Weights of a small GPT-style language model, trained from scratch on English Wikipedia: width 160, biases on query, key and value.
Each number is 200 + 30 x the weight over its row's rms, rounded and kept within 0 to 999. Layers, rows and columns count from 0. The size before them is the row's rms in percent of the matrix's.

# o: layer 17 attention output (transposed), 160x160, rms 0.108, rows 121-131, columns 0-79
# v: layer 17 attention value, 160x160, rms 0.0648, rows 122-131, columns 0-79
# q: layer 17 attention query, 160x160, rms 0.0692, rows 128-159, columns 0-79
# k: layer 17 attention key, 160x160, rms 0.0692, rows 128-159, columns 0-79
o121,088,219,219,206,196,247,185,160,176,199,198,217,243,227,167,188,206,209,239,179,229,196,138,210,213,253,172,194,164,236,202,223,255,171,221,228,205,231,211,142,184,137,175,205,171,216,201,172,207,191,224,180,181,166,192,181,186,178,228,159,182,196,251,172,196,201,250,232,235,167,215,201,222,208,206,157,208,166,191,149,170
v122,095,214,153,174,143,163,188,197,135,251,209,207,167,170,223,166,242,195,247,237,269,189,191,173,230,229,166,172,242,183,218,217,211,242,181,192,186,188,201,194,231,215,179,241,241,210,168,179,231,171,170,275,229,179,150,168,229,201,150,181,210,217,198,219,239,167,205,168,174,215,215,245,203,149,229,188,198,218,189,231,257
o122,096,234,238,174,220,206,188,207,227,167,215,174,200,222,150,235,203,164,239,215,161,195,217,203,256,182,229,175,165,232,156,195,215,163,197,170,165,193,211,179,178,208,209,156,154,180,247,202,209,174,154,238,230,196,209,201,229,249,242,195,194,223,219,166,160,245,231,269,246,132,243,132,223,248,181,184,215,203,237,204,161
v123,109,170,174,250,201,239,205,181,172,253,207,224,171,184,168,271,223,172,177,241,189,167,198,204,164,211,189,208,226,221,198,175,191,191,162,204,177,165,212,255,134,147,116,240,234,196,172,188,227,172,178,219,198,196,192,179,210,132,227,189,213,183,183,226,170,211,135,161,186,203,214,276,159,161,165,226,241,215,170,191,179
o123,102,190,245,186,200,209,219,189,176,175,189,215,160,202,192,196,237,204,240,195,186,208,135,190,208,149,217,228,164,245,167,137,169,241,207,176,207,173,151,214,215,203,175,184,189,215,202,268,140,201,217,184,213,223,190,177,202,229,219,212,192,176,242,207,178,168,222,199,218,223,213,218,175,222,204,169,161,192,196,186,182
v124,105,208,177,190,217,206,224,253,176,197,229,193,134,195,162,193,196,213,228,213,199,126,231,233,195,157,138,164,161,177,165,180,208,166,200,166,204,172,248,178,225,217,157,180,227,167,229,147,138,167,209,233,171,211,202,254,208,213,201,253,149,205,240,211,192,201,164,220,177,177,190,206,246,181,199,163,219,232,160,185,139
o124,109,185,157,207,273,182,250,176,166,203,192,203,227,179,213,213,253,183,140,192,190,198,217,175,226,212,200,194,265,141,223,193,175,213,198,151,206,188,209,213,203,185,225,168,194,213,185,224,191,181,222,171,219,208,191,181,218,171,185,182,182,154,181,193,181,226,240,187,221,175,170,205,222,240,217,153,235,195,212,197,131
v125,113,213,186,183,155,219,157,251,253,213,163,188,250,173,218,149,189,186,167,200,143,170,207,190,133,146,183,186,196,206,162,221,207,259,240,188,227,231,235,206,190,255,227,224,198,248,214,245,191,221,228,209,245,229,199,217,184,217,156,179,206,185,198,177,203,172,190,156,211,232,138,224,180,201,182,215,178,206,229,179,204
o125,115,177,215,231,277,257,177,208,186,265,212,215,187,216,201,191,227,172,171,158,217,207,227,211,208,167,178,188,206,162,207,208,182,116,201,162,173,179,178,196,194,189,232,242,178,209,186,207,171,224,211,252,187,166,225,207,187,197,200,199,194,208,229,192,179,208,193,219,142,242,242,207,167,191,189,276,223,196,227,258,180
v126,096,178,177,176,216,224,206,225,186,224,214,195,175,229,233,154,165,213,166,198,191,162,175,168,277,194,203,201,175,149,212,160,232,135,201,195,137,195,217,159,280,234,176,158,226,180,197,126,168,132,207,190,194,159,185,239,182,227,179,181,206,246,161,167,185,187,218,232,225,206,179,178,181,167,148,207,181,185,158,248,200
o126,097,198,159,175,169,199,180,138,197,220,210,203,221,183,188,213,207,210,201,204,137,264,269,229,210,197,215,173,241,211,179,187,208,206,214,169,183,182,178,214,202,185,238,217,203,138,185,222,264,130,250,126,195,211,186,242,205,172,192,191,206,190,169,197,235,238,190,177,232,199,202,191,224,205,206,168,202,169,215,244,217
v127,111,230,195,211,230,153,266,216,239,236,173,212,144,216,202,179,181,224,198,209,204,151,212,174,216,231,174,195,194,137,186,214,194,181,198,235,190,227,203,185,157,271,158,224,214,175,247,166,184,193,236,207,246,219,234,214,171,237,185,213,199,243,245,191,199,205,235,233,164,159,165,171,206,161,169,191,238,167,202,238,140
o127,119,211,204,209,247,229,179,159,229,191,186,187,251,205,222,186,205,191,185,186,222,223,252,239,232,198,147,169,231,157,160,192,189,209,230,216,191,156,210,233,227,215,165,212,161,217,203,190,206,211,261,175,215,212,187,225,214,172,153,142,119,174,201,201,239,264,197,221,287,180,168,185,174,233,197,154,179,211,179,243,210
q128,105,221,244,173,166,199,176,221,176,178,162,250,209,146,198,237,186,232,175,228,222,167,189,233,153,160,151,186,200,223,233,204,166,202,196,261,141,189,172,204,189,210,209,174,221,219,216,235,165,250,232,161,247,178,236,214,220,228,204,211,239,193,193,189,166,132,205,206,187,247,213,177,217,196,195,224,199,221,149,166,203
k128,104,214,190,203,208,206,188,196,183,221,216,197,172,175,263,201,183,226,156,153,174,235,183,216,225,154,215,192,228,252,186,165,249,194,211,179,160,249,201,174,166,157,223,234,266,175,189,237,202,200,208,206,231,201,239,232,216,209,167,182,220,183,156,215,175,170,216,212,189,151,159,192,207,201,158,175,201,203,208,219,203
q129,095,220,195,182,192,209,185,217,167,182,247,215,224,220,250,215,185,196,210,190,199,159,184,244,192,189,177,201,168,191,207,164,205,205,158,214,194,230,239,219,147,221,238,239,219,269,169,221,182,202,218,211,173,228,179,237,212,185,133,176,211,216,198,265,219,147,272,226,229,215,193,213,160,162,247,195,203,157,255,211,217
k129,096,173,201,138,228,248,179,232,199,221,205,194,251,236,178,240,129,162,217,204,184,144,162,208,199,194,183,195,166,188,188,182,182,198,195,220,184,208,178,147,214,168,239,229,244,227,146,190,199,225,237,223,177,214,169,175,205,155,165,168,152,267,172,237,249,172,222,255,160,226,154,233,227,214,187,184,188,181,201,209,219
q130,088,189,160,213,167,224,209,221,235,194,263,232,184,181,149,181,204,238,186,148,173,264,203,237,168,257,244,204,165,224,240,177,245,202,232,176,212,225,179,220,164,220,222,200,153,147,229,234,238,237,256,159,160,164,184,195,186,187,180,179,196,166,203,224,226,152,210,223,232,192,246,172,138,174,222,206,215,157,199,171,193
k130,092,204,168,150,188,241,221,207,232,206,179,213,212,208,208,184,179,143,206,219,199,129,194,239,135,201,196,253,171,195,193,231,228,237,222,243,153,194,218,198,189,215,239,201,171,236,177,157,163,241,152,245,219,161,157,222,209,205,182,161,206,174,213,188,174,215,214,264,207,241,161,187,132,208,272,209,188,170,242,185,205
q131,107,240,182,168,253,201,193,158,149,241,170,228,219,226,189,190,189,197,133,214,138,166,221,180,155,209,226,189,212,231,166,162,180,124,175,220,185,242,236,144,153,199,184,193,196,185,207,218,163,129,205,234,228,175,215,196,218,194,214,174,179,158,216,178,235,165,210,181,200,178,205,198,208,217,227,230,196,183,208,186,211
k131,102,218,201,216,217,269,187,206,165,251,223,193,200,161,147,190,179,190,150,228,185,211,223,232,218,237,187,198,206,217,208,171,209,193,152,169,156,242,201,209,212,189,166,213,198,194,231,202,221,158,212,190,146,210,221,230,194,166,160,230,189,214,247,201,247,170,215,186,203,183,262,187,200,219,183,208,194,184,218,164,213
q132,103,156,236,204,214,211,202,246,211,237,246,194,196,168,197,171,180,177,160,177,221,144,217,213,255,196,214,213,191,233,207,198,192,164,182,217,182,233,238,225,169,186,224,186,168,184,206,225,170,192,213,223,197,168,145,213,187,231,235,172,198,215,227,184,189,194,196,248,238,189,155,229,143,175,205,176,194,255,179,162,219
k132,110,229,194,134,271,204,231,217,201,201,199,229,215,186,171,179,207,169,208,207,165,170,184,190,198,232,228,223,160,170,219,208,233,173,157,199,207,170,191,237,161,219,174,167,235,226,145,162,212,166,189,195,152,243,166,205,219,187,161,153,221,244,192,198,236,261,223,293,185,169,181,223,155,173,209,276,214,125,245,251,239
q133,098,212,204,247,219,267,180,188,205,171,219,236,169,199,172,205,183,210,222,182,227,191,160,171,217,129,224,173,165,207,176,212,168,199,157,193,190,197,149,184,220,184,174,225,221,172,220,241,146,195,205,216,211,235,237,221,196,225,210,217,252,214,205,247,185,189,172,237,228,269,229,229,159,241,202,163,218,158,215,148,221
k133,095,230,193,140,197,229,209,221,199,162,221,219,211,232,207,237,197,218,203,183,222,219,190,193,153,123,220,193,193,214,174,197,230,232,133,192,232,201,205,195,217,216,238,244,236,137,154,258,196,213,197,236,213,194,205,221,198,145,205,172,213,189,213,241,194,165,171,140,159,162,188,181,195,145,185,156,177,255,181,204,205
q134,091,178,215,185,265,169,182,227,201,227,201,196,212,175,218,289,202,203,164,168,215,159,200,232,163,243,216,217,187,242,197,226,209,203,207,234,201,204,256,242,191,260,186,183,178,243,190,182,210,115,166,198,203,205,121,190,213,212,190,213,171,235,165,207,177,221,214,211,181,170,133,145,228,225,233,227,178,177,218,217,184
k134,096,167,135,219,236,231,221,193,212,204,185,235,178,201,226,196,207,250,104,187,202,218,192,177,182,227,201,163,175,215,145,191,191,208,206,234,260,185,229,195,176,222,177,148,194,233,254,194,190,180,202,247,168,290,156,159,175,212,179,230,205,217,200,212,187,225,190,263,190,172,224,176,289,236,199,216,222,205,210,253,188
q135,092,182,232,183,217,181,215,221,243,228,247,140,204,194,192,189,206,201,204,181,147,148,206,214,162,219,198,191,199,229,188,212,217,176,267,198,180,224,264,219,217,146,265,206,197,117,195,174,191,198,193,228,185,211,133,158,207,227,180,133,196,224,204,176,243,166,244,212,186,143,195,219,155,200,184,166,199,201,207,193,215
k135,098,214,192,175,222,222,224,167,247,244,227,222,194,165,231,158,214,198,252,174,214,179,132,230,233,224,245,234,190,201,240,239,212,188,192,170,183,154,157,227,222,199,206,238,205,259,178,170,178,180,189,177,171,238,186,224,234,180,198,169,167,191,209,180,228,174,226,292,166,182,216,247,169,221,204,240,233,140,179,181,213
q136,092,227,186,194,198,131,175,196,152,223,195,135,224,210,216,174,202,229,213,206,193,167,225,250,221,168,177,275,243,146,196,216,242,174,200,198,202,197,206,196,208,204,184,185,194,221,220,227,250,163,188,212,191,157,172,215,187,189,174,224,143,175,178,152,253,232,203,163,171,129,185,250,203,152,229,193,187,181,234,234,204
k136,094,167,211,231,192,173,201,216,185,216,174,172,182,259,222,238,211,160,172,262,212,206,179,210,198,233,200,196,138,146,227,188,234,197,224,237,200,231,221,193,265,196,199,189,151,200,156,134,183,185,181,181,207,258,159,215,207,260,237,240,167,171,204,219,189,199,205,223,226,232,161,220,181,247,209,208,185,193,214,146,209
q137,085,225,202,266,201,186,124,214,183,195,258,216,183,232,195,114,218,211,188,264,197,179,196,154,193,224,243,199,179,212,221,137,183,182,121,182,234,221,137,215,223,197,178,201,161,160,219,234,223,173,240,189,197,232,230,221,209,214,169,232,219,223,195,220,228,156,155,192,216,234,261,216,193,172,184,194,190,198,183,176,196
k137,090,171,201,184,175,224,167,206,199,184,199,149,201,204,169,151,209,184,176,233,188,182,201,209,145,228,170,225,235,173,255,161,227,211,181,240,179,195,198,173,228,264,228,182,211,216,180,191,204,199,174,233,213,206,142,184,221,232,175,256,159,211,215,186,186,254,144,125,220,250,165,184,155,182,213,181,156,230,212,198,175
q138,082,238,203,196,173,168,187,220,187,191,149,246,185,182,180,223,232,173,206,183,221,190,157,235,221,214,169,193,203,198,197,201,191,164,123,233,184,173,176,187,233,186,176,228,202,233,199,223,262,214,211,185,198,217,243,239,170,254,204,191,195,167,226,237,188,163,205,213,188,170,235,230,207,175,205,185,228,171,271,209,189
k138,091,196,206,192,180,214,175,213,157,159,237,169,199,233,168,254,168,216,217,251,238,183,197,192,187,179,198,157,164,162,171,151,216,191,199,199,224,207,211,139,223,252,225,198,198,165,184,150,220,178,181,181,216,195,140,157,173,212,236,208,193,201,188,238,159,226,178,196,202,207,162,239,216,220,204,186,168,279,227,170,165
q139,098,189,158,171,164,217,263,207,241,229,187,150,227,214,174,241,214,210,206,203,183,203,251,208,126,243,225,209,206,236,215,235,217,159,221,197,186,219,291,236,231,127,179,248,246,215,203,223,183,192,164,148,240,224,219,208,182,188,220,199,210,210,200,166,188,243,199,169,207,200,216,154,247,230,167,184,213,243,194,236,216
k139,100,228,215,214,212,189,197,168,231,219,195,220,203,187,240,165,275,258,240,248,159,210,169,212,220,224,236,189,204,228,193,175,217,187,236,151,246,206,244,226,229,185,185,225,227,199,231,261,185,203,209,177,172,201,270,138,162,206,179,232,219,160,252,170,158,205,206,207,234,172,237,174,209,210,213,208,224,174,203,154,227
q140,103,190,163,203,176,182,223,232,207,222,160,201,193,174,176,196,182,253,252,191,237,243,205,204,200,233,205,247,263,209,155,181,211,164,178,148,210,176,255,228,239,224,208,158,194,183,215,183,232,178,121,248,232,198,204,204,191,187,239,243,161,203,204,182,171,229,194,202,187,161,149,191,183,210,191,203,205,207,224,232,231
k140,102,166,231,182,216,161,236,202,191,142,165,188,217,202,177,208,228,191,205,285,170,235,233,166,182,243,236,202,202,164,199,200,220,207,223,214,217,160,213,225,172,196,162,178,197,152,237,194,252,188,206,174,189,165,262,184,178,240,251,164,227,209,172,203,169,208,176,184,235,222,183,208,169,202,207,270,211,142,181,165,206
q141,107,171,179,243,189,247,238,146,227,159,228,228,164,217,174,203,201,107,199,204,244,219,183,181,244,178,197,173,180,216,173,222,209,233,205,221,171,222,152,225,216,198,249,223,217,104,231,195,197,227,195,202,162,195,217,206,168,217,181,139,223,197,231,205,168,162,179,249,197,226,203,234,171,189,200,160,227,241,207,210,198
k141,103,205,209,194,261,204,259,190,185,157,228,243,181,170,166,210,219,170,271,162,198,209,212,192,185,148,229,195,220,169,183,266,196,179,196,207,210,148,178,240,215,192,196,191,227,198,188,243,216,224,212,208,181,173,227,233,189,197,199,171,203,173,186,225,266,147,259,215,147,217,243,168,151,154,217,214,205,189,182,268,199
q142,096,198,215,187,231,216,237,140,220,174,222,215,172,229,151,171,182,154,216,229,168,200,194,118,216,207,181,224,192,207,167,176,180,223,227,181,209,214,194,190,218,179,234,220,170,162,225,192,206,201,214,213,198,183,210,162,201,195,190,169,198,205,186,174,201,195,153,208,200,188,219,181,158,193,147,158,211,216,214,230,203
k142,094,208,227,170,184,180,190,180,224,162,249,270,220,165,111,169,181,213,241,210,198,193,182,164,185,246,194,183,240,238,194,221,170,218,159,209,179,145,176,253,219,194,162,199,168,214,237,221,235,230,248,174,160,185,227,182,176,188,207,199,203,180,235,181,240,162,198,166,184,234,272,156,147,202,197,191,177,150,186,219,210
q143,103,184,219,166,223,185,213,248,195,205,221,175,171,237,189,175,172,192,222,220,251,259,201,171,251,198,195,214,213,176,206,209,209,224,204,180,187,217,156,188,163,220,240,175,186,217,220,187,203,261,276,246,206,179,173,208,189,193,179,167,189,181,197,229,203,157,235,241,227,195,205,257,149,213,224,189,227,167,188,210,216
k143,103,181,232,136,185,154,211,212,168,233,182,153,248,233,204,205,134,139,219,218,220,178,227,180,189,194,212,191,181,166,218,225,197,222,194,199,205,207,173,191,219,200,218,167,206,230,129,118,212,186,224,251,194,172,165,207,237,233,213,159,212,181,185,201,226,252,208,226,206,210,216,251,186,200,191,244,195,192,190,214,220
q144,102,206,178,178,189,168,206,234,242,176,173,212,206,168,203,269,201,160,193,178,192,239,197,194,187,216,193,204,205,236,173,153,206,190,216,175,227,154,227,240,250,223,143,213,200,231,207,158,252,201,126,160,218,255,132,140,200,188,234,255,149,193,213,174,194,230,159,151,173,175,144,145,212,181,197,197,192,222,192,192,177
k144,111,166,141,275,217,172,257,178,191,156,180,181,199,201,210,244,255,210,167,195,181,203,217,188,186,211,217,205,197,206,209,203,172,192,246,211,188,156,253,225,219,236,167,147,177,199,261,222,216,196,194,180,193,245,163,122,138,227,172,224,185,175,197,202,167,221,218,169,177,182,200,182,195,208,227,185,198,204,202,189,162
q145,110,189,246,202,240,165,177,220,195,244,198,233,231,189,260,184,201,225,177,196,205,194,199,181,191,202,196,181,179,208,242,198,223,232,221,188,189,204,224,175,122,230,176,183,170,255,173,203,212,156,225,219,185,232,171,208,233,197,173,226,202,238,190,167,236,265,228,220,212,156,185,197,285,224,206,229,157,213,185,142,173
k145,111,186,202,193,231,219,200,190,242,255,202,196,215,223,178,210,160,219,165,147,182,205,219,212,200,204,169,160,160,207,222,163,158,203,183,193,185,203,236,177,133,183,196,247,140,204,180,201,236,165,224,237,208,222,204,189,242,186,182,205,229,253,213,184,233,234,181,215,193,153,201,200,264,258,179,160,181,191,234,203,163
q146,104,180,214,177,174,203,191,264,220,195,209,233,158,189,168,192,225,157,184,210,216,173,197,187,193,170,190,211,164,212,188,175,282,212,208,253,182,188,218,204,175,175,217,201,188,226,171,170,169,217,213,197,215,194,107,195,239,227,203,172,166,172,193,138,158,224,250,258,221,200,199,179,206,180,202,175,164,299,175,133,187
k146,109,228,198,164,205,202,251,248,183,200,186,223,137,190,224,204,203,208,208,191,195,200,174,200,166,199,188,236,136,215,187,242,248,185,285,235,186,197,255,206,177,195,173,162,243,199,157,173,197,175,191,191,216,227,155,218,166,200,176,175,245,231,180,213,218,260,266,292,191,193,157,196,223,172,179,231,189,230,204,239,154
q147,097,175,169,194,263,254,237,173,228,216,176,216,150,213,174,233,160,183,232,179,224,184,224,189,162,251,195,194,200,225,197,199,216,189,204,229,153,159,215,190,164,190,226,206,191,213,195,191,180,212,232,189,214,209,220,203,222,202,223,154,245,270,226,225,153,252,217,201,189,198,207,217,178,252,158,172,128,202,199,168,181
k147,102,197,193,176,225,228,217,212,202,180,246,215,168,203,208,228,167,245,228,129,191,209,267,197,176,184,216,156,199,204,199,203,173,187,227,205,245,213,168,206,150,207,197,227,246,189,202,190,194,216,240,221,219,145,210,198,210,146,208,125,227,203,155,199,197,160,225,165,167,173,211,185,235,165,217,212,163,171,153,181,223
q148,093,153,228,181,269,215,189,158,198,197,234,170,179,223,160,231,187,165,170,185,224,204,213,185,199,237,195,197,174,239,208,187,225,212,237,203,213,173,245,215,207,243,188,198,198,198,223,176,175,145,193,238,163,220,191,149,229,155,225,237,171,197,203,166,181,250,205,189,201,207,178,210,250,259,160,178,152,254,169,206,191
k148,100,221,188,214,205,177,197,198,211,181,226,214,184,166,178,243,238,236,180,201,192,247,224,201,192,240,203,140,224,211,183,209,221,189,210,201,252,144,212,256,201,248,167,164,190,216,259,186,218,176,266,184,193,238,203,177,186,216,208,206,243,209,208,231,239,195,234,190,186,185,247,133,232,199,197,188,201,185,216,258,177
q149,095,159,246,146,227,227,225,243,175,178,242,215,186,217,214,173,184,154,153,205,204,202,199,166,214,222,242,179,167,187,198,170,236,234,248,232,226,187,166,185,154,199,161,226,164,249,181,196,183,211,196,203,178,213,190,184,199,177,220,175,181,224,212,158,204,232,177,237,226,187,211,199,272,164,195,180,155,285,167,166,179
k149,094,211,173,214,196,220,229,221,201,244,199,236,205,219,164,232,201,229,166,211,163,202,175,187,185,273,160,166,157,207,165,220,209,233,220,213,193,209,250,212,177,200,168,138,209,227,201,183,241,188,193,175,219,208,200,179,235,148,222,181,184,202,202,182,215,271,181,224,181,163,165,206,213,169,209,205,177,201,247,226,156
q150,096,170,172,206,267,136,232,217,173,223,152,161,243,213,211,234,195,218,200,200,201,200,236,206,178,225,156,242,208,203,185,177,175,175,242,218,164,171,242,260,193,212,221,219,213,294,155,163,240,171,165,219,200,263,222,161,241,158,170,176,197,218,159,237,207,248,233,176,144,158,197,186,187,200,213,203,153,149,208,211,181
k150,098,183,191,197,216,204,197,205,220,168,209,212,207,253,188,229,154,205,144,182,173,227,193,184,233,270,187,164,182,213,238,109,143,182,257,167,246,187,188,190,170,206,196,216,164,239,233,184,197,219,208,244,197,246,242,175,199,236,198,205,252,193,187,199,205,177,185,168,174,198,189,237,234,246,220,196,180,162,206,221,217
q151,100,214,231,151,260,240,212,171,172,222,223,189,184,202,213,244,185,222,176,171,160,131,182,202,213,179,220,198,238,215,143,225,159,112,214,262,124,225,187,194,213,220,152,192,204,156,186,186,177,205,182,247,238,174,180,225,163,187,214,220,170,187,163,170,168,206,222,189,188,160,130,219,218,240,221,199,200,168,228,165,240
k151,098,237,202,216,233,218,215,176,174,236,217,252,219,212,171,234,222,261,168,203,145,230,188,166,193,186,241,197,188,181,142,230,185,146,177,148,215,211,189,176,210,211,134,226,207,200,162,198,219,168,227,179,142,222,241,218,160,191,197,172,233,180,243,201,241,150,236,219,216,138,237,205,201,217,189,197,213,178,214,182,267
q152,091,177,255,217,166,201,210,181,197,193,236,218,165,158,212,137,197,146,169,227,174,145,184,222,220,174,215,210,189,233,188,213,225,177,238,226,168,191,172,203,203,199,214,234,212,184,189,210,133,220,269,198,147,169,172,164,199,191,169,157,240,188,191,226,181,181,168,245,254,196,204,193,226,191,204,223,241,249,191,172,210
k152,093,207,182,188,219,166,197,173,272,245,172,211,151,164,225,148,209,211,267,164,199,146,114,192,210,195,201,241,226,228,169,239,164,160,163,208,137,236,177,211,190,220,159,182,221,210,147,167,175,180,184,168,200,232,190,214,212,179,218,222,206,168,188,210,185,211,213,258,168,196,173,217,204,232,143,213,220,164,237,227,241
q153,112,196,230,230,246,226,138,153,175,135,205,232,204,159,192,174,165,210,176,227,174,166,187,164,223,228,245,160,191,203,165,143,194,231,161,217,245,171,218,205,200,177,181,186,162,158,226,221,154,197,199,182,159,219,176,193,194,234,187,205,188,238,212,195,251,188,195,227,207,199,230,189,232,208,200,169,171,214,223,158,206
k153,106,207,181,223,175,255,191,207,179,152,200,214,185,150,205,243,240,223,176,154,190,200,222,167,173,206,211,194,213,198,202,191,252,229,115,201,163,160,201,211,224,274,190,179,181,198,225,232,252,224,205,195,218,246,153,185,170,174,136,219,174,240,256,182,247,214,192,188,168,185,199,203,208,185,178,136,146,241,221,227,170
q154,088,239,185,223,168,201,131,239,200,140,174,236,181,167,171,170,189,181,228,232,162,168,182,241,232,157,225,222,215,192,223,205,177,248,154,232,206,188,175,188,186,204,199,198,202,191,212,183,235,193,264,153,156,207,253,200,219,237,145,188,206,228,185,210,222,159,229,184,197,226,204,192,190,218,237,222,189,162,258,217,217
k154,094,155,198,154,131,236,206,191,179,181,229,177,177,225,234,212,137,143,219,211,261,199,196,238,167,143,205,191,184,167,177,195,221,206,176,224,208,203,223,191,236,214,229,230,232,179,186,164,181,209,150,199,244,216,138,154,213,165,208,215,183,228,195,220,191,209,154,182,230,207,147,206,223,214,206,158,176,258,172,180,196
q155,090,162,251,186,237,217,212,196,178,215,244,161,197,230,207,198,223,152,128,235,186,164,196,202,220,251,185,162,209,192,168,182,225,171,234,189,142,186,218,181,154,236,209,209,201,226,151,221,210,176,187,201,154,167,172,152,192,169,212,182,170,228,191,171,191,275,202,214,191,183,186,212,261,162,183,171,192,225,160,174,146
k155,089,235,215,201,256,224,208,222,208,236,201,257,225,204,150,207,193,216,187,163,166,209,186,197,236,224,172,185,215,240,161,181,183,185,235,182,183,178,202,192,183,221,130,173,165,227,262,159,199,179,246,199,169,220,221,225,171,197,194,238,247,190,248,195,217,207,249,202,158,201,228,191,233,194,222,190,205,179,233,186,163
q156,109,217,178,214,223,187,160,225,169,218,183,214,219,212,190,201,216,189,181,200,224,218,218,236,196,239,230,193,154,167,259,170,244,206,200,193,214,193,196,165,149,249,166,213,164,257,231,244,201,187,220,208,158,189,185,187,219,137,214,226,233,211,234,236,209,249,248,214,254,212,224,147,205,232,206,185,136,209,223,204,130
k156,109,201,159,231,185,218,204,196,206,215,211,220,230,250,136,245,178,169,172,235,207,185,225,266,175,260,159,162,191,193,225,209,208,223,227,226,228,243,222,185,179,261,216,178,171,207,204,162,217,204,205,245,173,210,152,142,211,210,192,219,195,189,182,220,170,261,232,187,240,232,183,155,224,215,218,191,202,263,202,202,176
q157,093,178,193,242,210,248,192,193,187,232,213,170,155,197,209,158,227,193,161,200,195,108,148,210,235,211,213,239,150,185,159,201,173,219,180,208,203,227,174,193,224,192,245,214,208,218,244,240,193,220,266,224,199,235,252,225,194,181,196,203,217,179,203,216,226,234,183,174,211,200,204,265,244,195,185,169,193,226,251,194,230
k157,091,168,186,194,190,252,165,233,226,169,186,172,217,202,173,179,204,196,233,200,218,175,235,185,172,217,186,246,192,151,234,238,209,188,174,238,193,216,156,170,275,246,248,207,214,227,153,185,180,231,167,209,184,203,185,195,174,225,172,231,174,215,158,228,196,248,163,176,230,186,248,227,208,169,172,156,214,223,197,184,198
q158,077,249,214,212,218,231,180,194,226,146,170,211,238,145,231,218,238,197,201,168,168,204,173,178,228,215,191,172,180,199,206,202,212,208,223,208,169,205,227,184,172,220,196,211,200,205,211,154,250,225,195,156,128,187,201,242,199,228,229,163,181,181,199,225,181,200,240,194,162,224,160,190,226,150,237,234,169,147,215,184,202
k158,079,209,196,239,207,245,194,186,181,173,231,151,241,233,231,205,202,130,233,152,245,171,210,198,201,179,186,199,190,180,192,205,221,201,235,221,153,223,190,231,193,176,212,218,204,233,245,135,182,206,171,251,198,182,166,187,155,224,160,212,178,250,211,201,155,184,223,204,233,179,109,245,230,249,141,233,202,224,183,182,222
q159,088,238,156,212,264,184,186,197,177,182,175,165,206,203,242,262,162,214,165,217,176,225,238,168,201,266,214,176,210,193,202,169,209,205,172,177,173,139,196,196,194,237,130,210,188,246,215,179,169,183,186,241,201,227,217,165,211,188,229,212,180,206,189,139,207,247,211,169,175,164,178,173,223,221,201,219,187,166,214,237,189
k159,093,196,158,186,204,215,221,206,206,186,212,161,201,206,186,192,186,238,151,174,175,256,260,179,208,209,210,220,173,203,174,206,172,188,193,192,240,200,206,212,198,200,164,122,195,164,243,258,178,167,298,197,164,152,217,129,173,195,179,219,268,186,195,201,230,209,211,144,195,211,261,215,278,185,234,173,210,195,205,213,212
v128,092,197,187,195,209,278,166,205,213,203,209,212,252,177,172,193,212,161,214,146,250,183,188,184,167,208,171,203,206,175,180,185,196,187,178,249,208,193,183,171,178,202,184,170,235,245,202,233,192,167,183,181,180,153,139,226,222,221,221,189,220,202,201,170,158,234,180,237,218,219,138,182,174,157,186,238,172,189,265,195,162
o128,095,172,158,190,175,145,215,181,144,213,232,196,200,216,193,229,219,177,190,254,166,178,235,205,187,222,191,178,163,191,194,218,251,250,218,174,236,224,166,237,208,204,142,279,213,198,187,158,199,185,253,312,200,191,247,216,213,175,153,149,184,227,174,216,245,190,238,171,211,182,223,162,218,166,227,182,270,186,169,207,169
v129,094,194,202,253,166,166,166,236,136,164,201,267,224,164,173,147,228,192,230,183,207,200,223,252,225,226,223,149,178,195,214,154,150,265,174,196,201,216,214,185,153,200,190,186,188,154,208,239,202,198,186,226,210,253,198,228,233,213,226,222,162,202,208,159,216,243,209,194,224,205,239,223,214,193,236,217,185,153,232,232,210
o129,093,158,195,161,209,194,207,202,237,234,231,208,222,180,264,196,229,179,145,168,166,170,196,189,202,212,163,238,227,197,176,184,244,171,211,238,180,232,244,186,213,246,219,189,168,227,153,157,211,204,206,213,205,215,148,170,197,168,185,236,227,184,166,152,204,265,185,253,207,225,200,181,186,174,194,211,147,241,123,193,160
v130,078,154,219,184,173,243,256,212,158,172,225,228,170,273,240,202,203,215,194,263,225,172,212,155,244,134,189,251,240,248,224,125,196,198,201,229,235,229,187,200,197,211,182,262,244,197,193,173,206,185,256,185,157,237,216,188,169,165,199,197,203,231,192,255,167,139,184,207,198,151,212,223,187,216,160,209,177,167,190,243,259
o130,080,212,244,156,222,169,246,223,261,204,177,211,220,158,193,163,207,194,234,197,198,221,196,247,196,190,242,229,198,189,145,212,224,161,183,217,163,203,231,161,178,202,180,127,177,203,189,224,149,144,137,211,240,179,198,237,226,159,228,236,223,208,199,186,138,159,193,251,222,190,168,217,193,207,188,217,144,228,197,182,160
v131,094,127,203,181,172,239,240,236,180,174,204,255,208,162,262,177,211,189,221,193,242,252,216,182,188,185,205,181,190,239,215,218,214,256,143,203,194,155,243,165,157,225,199,233,191,211,203,151,235,245,172,227,180,189,196,197,224,203,200,256,207,231,172,203,202,210,164,171,225,227,183,242,212,224,194,234,187,165,227,186,159
o131,090,188,208,227,186,172,221,196,230,186,250,194,211,209,150,185,180,160,208,228,173,190,222,221,226,205,214,262,218,221,214,207,207,217,217,159,208,259,218,214,205,221,211,216,204,206,195,255,223,187,205,188,185,183,177,199,241,178,190,218,199,198,154,201,146,216,227,255,210,154,219,210,209,145,197,188,158,189,173,231,180